config.yaml
activation: "geglu"
norm: "rmsnorm"
rope_fraction: 0.5
qk_norm: true
lr_head: 0.00869
final_lr_fraction: 0.02
Each number is 50 + 15 x the weight over its row's rms, rounded and kept within 0 to 99. Layers, rows and columns count from 0. The size before them is the row's rms in percent of the matrix's.

# q: layer 4 attention query, 160x160, rms 0.382, rows 129-138, columns 0-159
# k: layer 4 attention key, 160x160, rms 0.356, rows 129-138, columns 0-159
q129 075:83 43 33 26 29 65 60 59 56 69 19 57 27 33 55 40 72 52 34 66 41 58 50 76 41 65 61 49 40 47 55 63 60 36 75 27 71 49 40 34 27 53 25 19 24 30 61 42 56 36 50 63 50 35 46 56 48 59 59 72 49 22 16 30 49 42 71 19 36 45 40 38 32 49 53 72 40 38 55 47 19 81 57 57 47 70 76 49 41 52 48 51 59 57 60 52 71 65 66 24 47 35 39 28 36 41 51 18 77 44 33 65 59 40 58 39 51 58 48 85 43 76 43 63 53 72 67 45 49 61 52 30 59 32 61 52 40 43 53 60 65 36 61 39 45 50 33 61 61 30 50 53 43 45 30 64 59 51 32 64
k129 075:60 36 39 57 55 47 43 31 90 36 34 22 62 68 42 60 46 58 40 52 78 58 35 31 80 55 27 56 57 31 44 41 28 41 56 69 65 73 66 36 42 51 64 75 52 73 54 63 57 61 65 76 51 49 66 56 31 70 73 53 31 67 48 69 29 31 52 47 41 52 56 60 46 62 40 48 60 65 76 39 30 34 24 46 56 06 55 56 46 42 43 46 48 43 50 56 51 34 57 75 57 29 59 41 50 63 34 61 14 76 27 47 59 62 53 46 62 82 41 37 13 45 57 40 41 71 52 55 57 61 51 53 45 38 54 36 51 56 34 42 83 36 45 43 88 35 71 52 56 62 27 58 39 68 62 39 39 44 40 60
q130 090:59 70 76 86 56 00 26 22 57 56 58 12 61 38 37 50 49 40 36 37 66 66 38 24 42 52 48 27 46 48 57 30 39 68 63 64 27 56 40 46 80 45 62 51 59 64 69 37 42 74 75 42 51 35 44 43 58 42 24 33 36 34 48 56 35 50 65 43 52 77 42 42 51 70 68 61 60 49 49 52 28 57 53 43 53 80 25 67 40 57 70 67 50 19 51 64 68 48 48 43 44 62 69 22 65 43 67 38 51 54 39 45 35 54 73 52 60 64 49 34 39 23 47 53 27 74 63 47 38 59 54 56 79 54 65 31 57 42 44 23 37 55 48 31 38 53 33 47 46 48 75 45 37 36 59 34 57 45 49 67
k130 095:70 56 45 61 15 62 42 23 33 11 44 41 42 49 57 53 53 66 64 30 57 58 47 66 51 57 46 56 63 56 63 38 53 14 61 32 46 81 67 42 31 69 55 33 46 53 56 33 27 27 46 32 68 56 50 54 78 60 51 67 48 63 90 74 58 20 61 35 55 38 59 28 31 66 77 57 70 57 68 46 66 64 57 68 34 52 47 60 51 63 63 61 23 56 52 52 64 43 47 58 48 74 48 36 64 68 48 72 45 22 37 45 55 40 36 41 49 52 61 22 50 31 49 29 51 47 55 51 65 50 80 69 29 51 45 63 52 32 30 70 61 44 56 20 50 76 91 54 36 56 49 67 46 46 46 51 42 38 34 48
q131 080:39 53 32 25 30 64 72 56 51 25 50 60 47 57 41 41 37 52 67 42 36 51 23 80 54 59 75 76 55 08 40 52 71 55 43 28 55 49 64 66 07 34 43 53 60 26 36 57 76 19 27 32 61 67 75 68 37 85 61 57 66 41 52 64 61 54 50 64 52 54 70 39 45 47 68 35 61 54 46 41 60 48 39 62 57 39 50 36 45 50 52 37 56 64 43 39 90 30 34 73 59 58 35 44 41 68 66 53 48 45 76 66 68 40 52 60 36 31 33 54 44 72 43 40 52 29 38 46 36 33 46 52 57 35 65 50 39 54 37 57 75 51 71 67 63 51 55 43 40 30 43 64 68 64 39 67 40 14 65 46
k131 089:43 36 47 27 71 38 55 38 37 27 33 41 59 61 43 35 65 57 76 58 56 32 28 49 65 70 61 44 76 40 36 39 76 59 57 28 71 64 27 36 57 69 63 24 54 56 62 53 39 45 46 55 56 64 42 46 47 70 21 86 25 52 65 59 46 60 61 56 44 18 62 41 68 54 69 42 44 50 59 49 66 46 48 79 44 70 44 36 40 63 62 55 40 45 62 44 56 74 40 64 54 63 40 38 58 53 53 67 51 29 52 38 39 49 52 47 16 51 65 34 43 24 30 70 62 55 58 43 45 70 90 36 53 46 30 39 62 28 31 48 74 39 71 57 36 53 70 72 27 59 30 32 82 75 57 36 64 68 35 35
q132 106:47 46 59 47 53 31 64 51 33 44 55 26 61 19 65 58 37 54 61 66 37 59 64 54 19 47 43 36 34 27 48 39 58 59 36 44 53 76 25 46 67 50 26 43 27 39 09 50 34 46 63 33 33 46 26 85 54 57 31 40 55 42 55 58 49 50 71 67 59 80 47 34 56 53 41 43 63 66 65 49 71 40 67 69 47 78 50 51 36 21 82 42 32 76 31 23 57 41 58 18 73 37 49 55 54 34 75 83 57 33 52 60 62 64 56 53 57 64 32 58 45 47 59 62 50 53 55 58 58 52 34 56 48 43 50 30 63 29 50 37 50 68 51 43 42 59 45 36 57 46 86 45 55 32 95 57 28 62 44 46
k132 114:46 49 42 66 35 58 74 76 26 13 71 49 50 59 51 50 90 64 93 33 87 48 28 44 42 48 46 59 56 28 40 54 68 46 66 47 46 36 51 20 47 51 75 40 55 52 59 66 56 35 22 57 53 59 27 41 59 57 43 49 56 42 49 57 62 46 36 45 57 39 69 71 35 48 77 39 60 56 66 43 37 34 77 47 42 32 50 54 41 41 44 45 60 56 86 52 35 25 45 48 39 47 33 53 45 43 58 40 18 68 31 67 22 47 56 64 49 37 57 36 62 72 47 65 49 66 52 25 49 59 48 47 44 42 45 38 80 33 72 36 75 59 38 61 56 61 24 51 48 34 36 58 66 38 52 51 71 07 45 40
q133 115:56 57 35 61 45 16 32 68 67 81 56 59 57 33 31 52 33 35 65 46 60 40 41 46 36 49 65 28 56 73 37 36 44 51 51 59 45 43 44 42 55 55 50 32 61 69 68 57 56 37 67 61 34 43 34 33 56 57 46 44 82 69 44 61 23 67 53 44 78 69 37 31 44 50 31 28 52 40 26 57 52 36 19 65 41 38 80 52 49 43 75 49 37 27 29 41 05 47 50 42 29 47 50 57 25 44 44 45 61 48 27 53 42 38 48 58 61 96 63 62 60 70 48 59 41 37 77 32 48 42 56 35 58 43 62 61 18 55 47 53 63 45 56 81 52 42 62 50 67 47 66 86 39 38 50 62 77 64 32 65
k133 107:39 63 36 41 59 52 66 52 49 39 57 64 47 61 87 43 65 63 37 66 77 31 53 48 63 51 54 66 44 45 65 46 51 36 71 29 38 32 46 57 28 46 55 57 48 61 25 65 64 28 39 53 75 50 64 56 34 69 58 70 61 28 72 48 55 67 46 57 51 27 71 73 49 44 55 64 51 66 49 64 29 09 75 58 52 55 56 50 46 71 26 30 27 59 67 45 72 27 30 67 40 67 53 61 58 59 37 46 95 43 71 49 46 13 42 42 21 65 54 23 75 55 22 44 54 59 41 35 56 59 52 55 35 42 40 40 40 47 64 87 47 70 50 52 43 51 76 53 38 58 55 41 76 39 23 50 50 45 59 55
q134 107:38 60 33 67 28 42 32 45 56 58 65 33 27 64 53 50 22 49 32 37 18 59 57 33 46 40 15 29 27 55 76 71 71 46 49 52 51 32 60 29 21 15 60 38 50 25 55 76 66 51 50 57 55 61 66 50 47 70 53 56 53 50 52 96 54 79 31 73 51 67 50 58 46 51 53 89 28 47 50 44 42 54 34 62 42 73 36 63 54 54 72 69 25 26 52 43 36 51 40 54 45 78 72 47 60 31 60 53 56 45 39 42 47 30 66 59 42 71 32 36 66 68 49 53 41 50 49 41 58 70 54 52 35 35 54 80 50 56 48 45 60 55 37 42 39 24 28 44 53 51 62 69 76 52 37 53 42 64 28 42
k134 107:43 44 22 44 78 56 61 62 43 56 58 66 61 69 54 61 92 76 42 67 50 49 42 48 30 66 72 47 23 60 48 63 55 49 38 55 72 52 80 34 54 06 50 85 55 59 64 74 43 53 42 79 54 40 50 40 38 41 44 75 44 52 63 74 57 34 58 48 43 40 70 79 32 33 70 33 59 39 46 64 43 55 64 55 56 78 63 55 73 62 44 65 41 34 33 37 61 58 43 40 22 39 52 60 61 69 39 48 28 39 34 46 55 39 79 57 42 35 58 29 27 44 35 59 44 51 47 65 50 60 52 68 51 44 54 30 62 26 59 29 81 38 77 69 49 60 46 45 26 38 42 64 65 53 59 63 40 54 49 81
q135 100:68 53 48 43 66 91 58 08 61 58 56 62 63 58 80 37 49 44 59 93 23 52 43 51 51 36 42 48 43 27 65 41 43 65 62 58 73 50 42 72 49 63 73 50 72 56 30 50 75 44 26 59 35 43 40 44 20 59 62 56 67 34 50 51 42 61 38 36 50 32 48 43 70 47 49 50 37 40 15 77 40 73 49 56 48 30 55 54 65 45 91 44 52 25 23 66 44 57 71 45 33 85 47 66 44 49 46 58 60 42 40 58 54 72 88 41 77 49 37 57 49 43 43 45 66 55 74 64 56 40 64 55 31 33 56 51 62 42 39 42 53 44 36 49 45 62 45 59 32 65 47 51 54 38 61 76 76 49 39 33
k135 119:30 45 34 44 58 19 56 60 47 59 60 38 54 26 23 51 60 72 63 45 38 61 53 77 66 32 52 33 31 69 36 57 69 42 18 24 40 57 59 68 57 64 32 36 55 13 45 40 58 70 58 42 72 77 60 72 81 66 58 53 36 59 62 73 48 53 31 60 16 58 54 42 56 53 67 68 48 74 45 62 61 38 65 60 56 70 38 65 41 50 71 47 70 50 62 12 42 52 40 33 60 72 50 42 52 65 64 43 60 69 43 40 43 33 64 52 32 28 76 39 33 69 48 42 44 37 41 58 57 40 45 80 46 58 33 36 72 49 53 38 19 53 66 56 71 47 31 33 38 63 43 63 71 42 41 32 61 57 32 61
q136 065:93 50 60 68 55 00 37 15 28 20 28 31 65 36 63 35 55 04 60 51 67 55 45 59 25 50 45 55 56 61 47 40 58 44 42 34 48 54 37 42 68 50 49 46 50 57 41 28 66 62 33 42 76 40 54 49 66 32 56 64 37 65 52 55 49 51 84 57 43 54 49 55 48 44 56 68 56 66 49 53 46 57 55 62 34 45 52 65 72 80 21 69 40 55 52 36 57 59 40 26 60 42 28 34 48 51 68 53 80 68 26 45 47 52 70 44 46 44 60 57 51 40 41 64 31 64 41 54 33 61 65 29 63 70 57 37 61 60 54 70 45 69 73 55 79 65 41 43 65 38 52 69 51 40 20 47 68 60 37 67
k136 100:59 80 56 32 36 54 48 27 29 17 47 47 57 54 54 74 66 53 49 66 40 51 49 61 38 60 79 41 61 64 58 52 71 58 46 69 49 68 45 66 47 62 26 53 63 56 29 51 34 43 48 62 46 73 51 52 53 39 04 61 28 44 74 49 48 74 32 36 71 29 52 46 54 65 46 46 50 68 54 51 86 51 61 68 41 48 38 28 50 50 24 40 44 44 48 38 63 77 43 18 56 59 82 52 56 40 66 42 34 46 47 37 49 74 49 71 64 53 62 16 77 31 62 50 46 25 38 47 71 59 41 67 37 54 34 33 43 26 38 40 56 41 37 48 32 59 52 50 32 51 59 23 91 41 34 35 71 51 29 62
q137 085:21 29 09 33 52 89 65 99 90 68 46 49 25 60 60 55 56 78 42 49 29 59 48 69 62 41 56 64 41 78 56 57 40 52 60 52 72 22 61 54 06 56 36 60 39 48 49 66 40 39 35 79 41 55 65 56 56 53 65 64 61 45 55 46 62 50 38 42 29 30 69 66 54 53 38 41 44 25 47 52 46 48 40 49 50 53 57 22 39 24 51 24 53 42 33 46 52 44 62 62 47 40 34 52 24 49 51 64 42 43 59 46 61 60 48 41 49 65 27 42 51 44 59 49 75 58 49 39 69 65 38 60 55 23 56 83 24 49 65 60 67 50 47 52 54 36 50 58 48 66 45 49 23 55 53 50 44 34 72 26
k137 091:34 60 44 79 57 77 48 49 65 75 68 68 33 54 65 36 31 27 28 59 56 32 62 48 40 48 35 44 34 33 55 65 37 46 66 49 20 54 68 43 62 55 49 73 39 44 44 56 66 71 55 21 37 56 36 62 66 45 67 26 70 64 27 60 32 40 48 59 49 73 31 44 54 57 37 55 51 62 27 53 30 67 52 39 59 25 69 54 53 30 71 55 52 47 39 53 25 30 47 54 45 35 41 68 56 44 38 36 53 61 82 65 39 55 36 43 70 56 30 55 34 59 25 55 55 49 54 66 35 23 19 58 31 62 54 60 60 52 47 53 10 63 36 27 28 35 52 56 47 62 50 61 00 59 58 55 44 69 48 54
q138 073:52 21 55 26 19 74 78 68 20 59 12 79 63 39 57 51 58 53 37 56 65 60 60 77 43 80 53 67 54 49 54 83 66 36 39 37 78 51 51 38 43 75 69 51 18 18 26 62 27 58 48 60 24 37 44 55 43 51 64 78 63 40 51 30 55 35 66 68 29 60 57 35 46 40 47 39 28 40 43 79 32 61 58 33 56 35 77 57 55 45 56 33 40 42 57 39 64 51 67 31 64 32 25 53 50 72 64 48 66 50 52 63 54 72 53 50 48 43 51 70 53 39 35 47 47 60 35 54 31 42 66 66 44 29 29 60 40 64 48 50 50 53 50 60 67 61 69 74 47 45 55 50 55 68 27 45 39 54 55 37
k138 087:54 61 41 77 48 55 48 49 65 74 67 46 38 62 58 40 33 40 29 61 52 38 75 60 41 48 47 40 38 44 72 64 25 30 67 76 41 38 85 38 40 28 21 69 50 63 62 64 64 61 63 66 49 55 75 30 48 37 60 41 61 62 36 30 43 27 53 37 62 40 32 54 51 53 32 65 49 57 44 42 35 52 27 43 66 25 63 57 70 23 57 50 46 50 44 69 22 29 56 70 56 37 38 70 52 50 60 36 52 40 47 38 56 72 23 62 71 56 28 35 69 87 42 39 63 37 50 45 50 42 21 60 46 51 75 71 35 48 45 60 33 64 25 40 75 32 42 35 74 49 32 66 21 37 66 48 50 21 58 51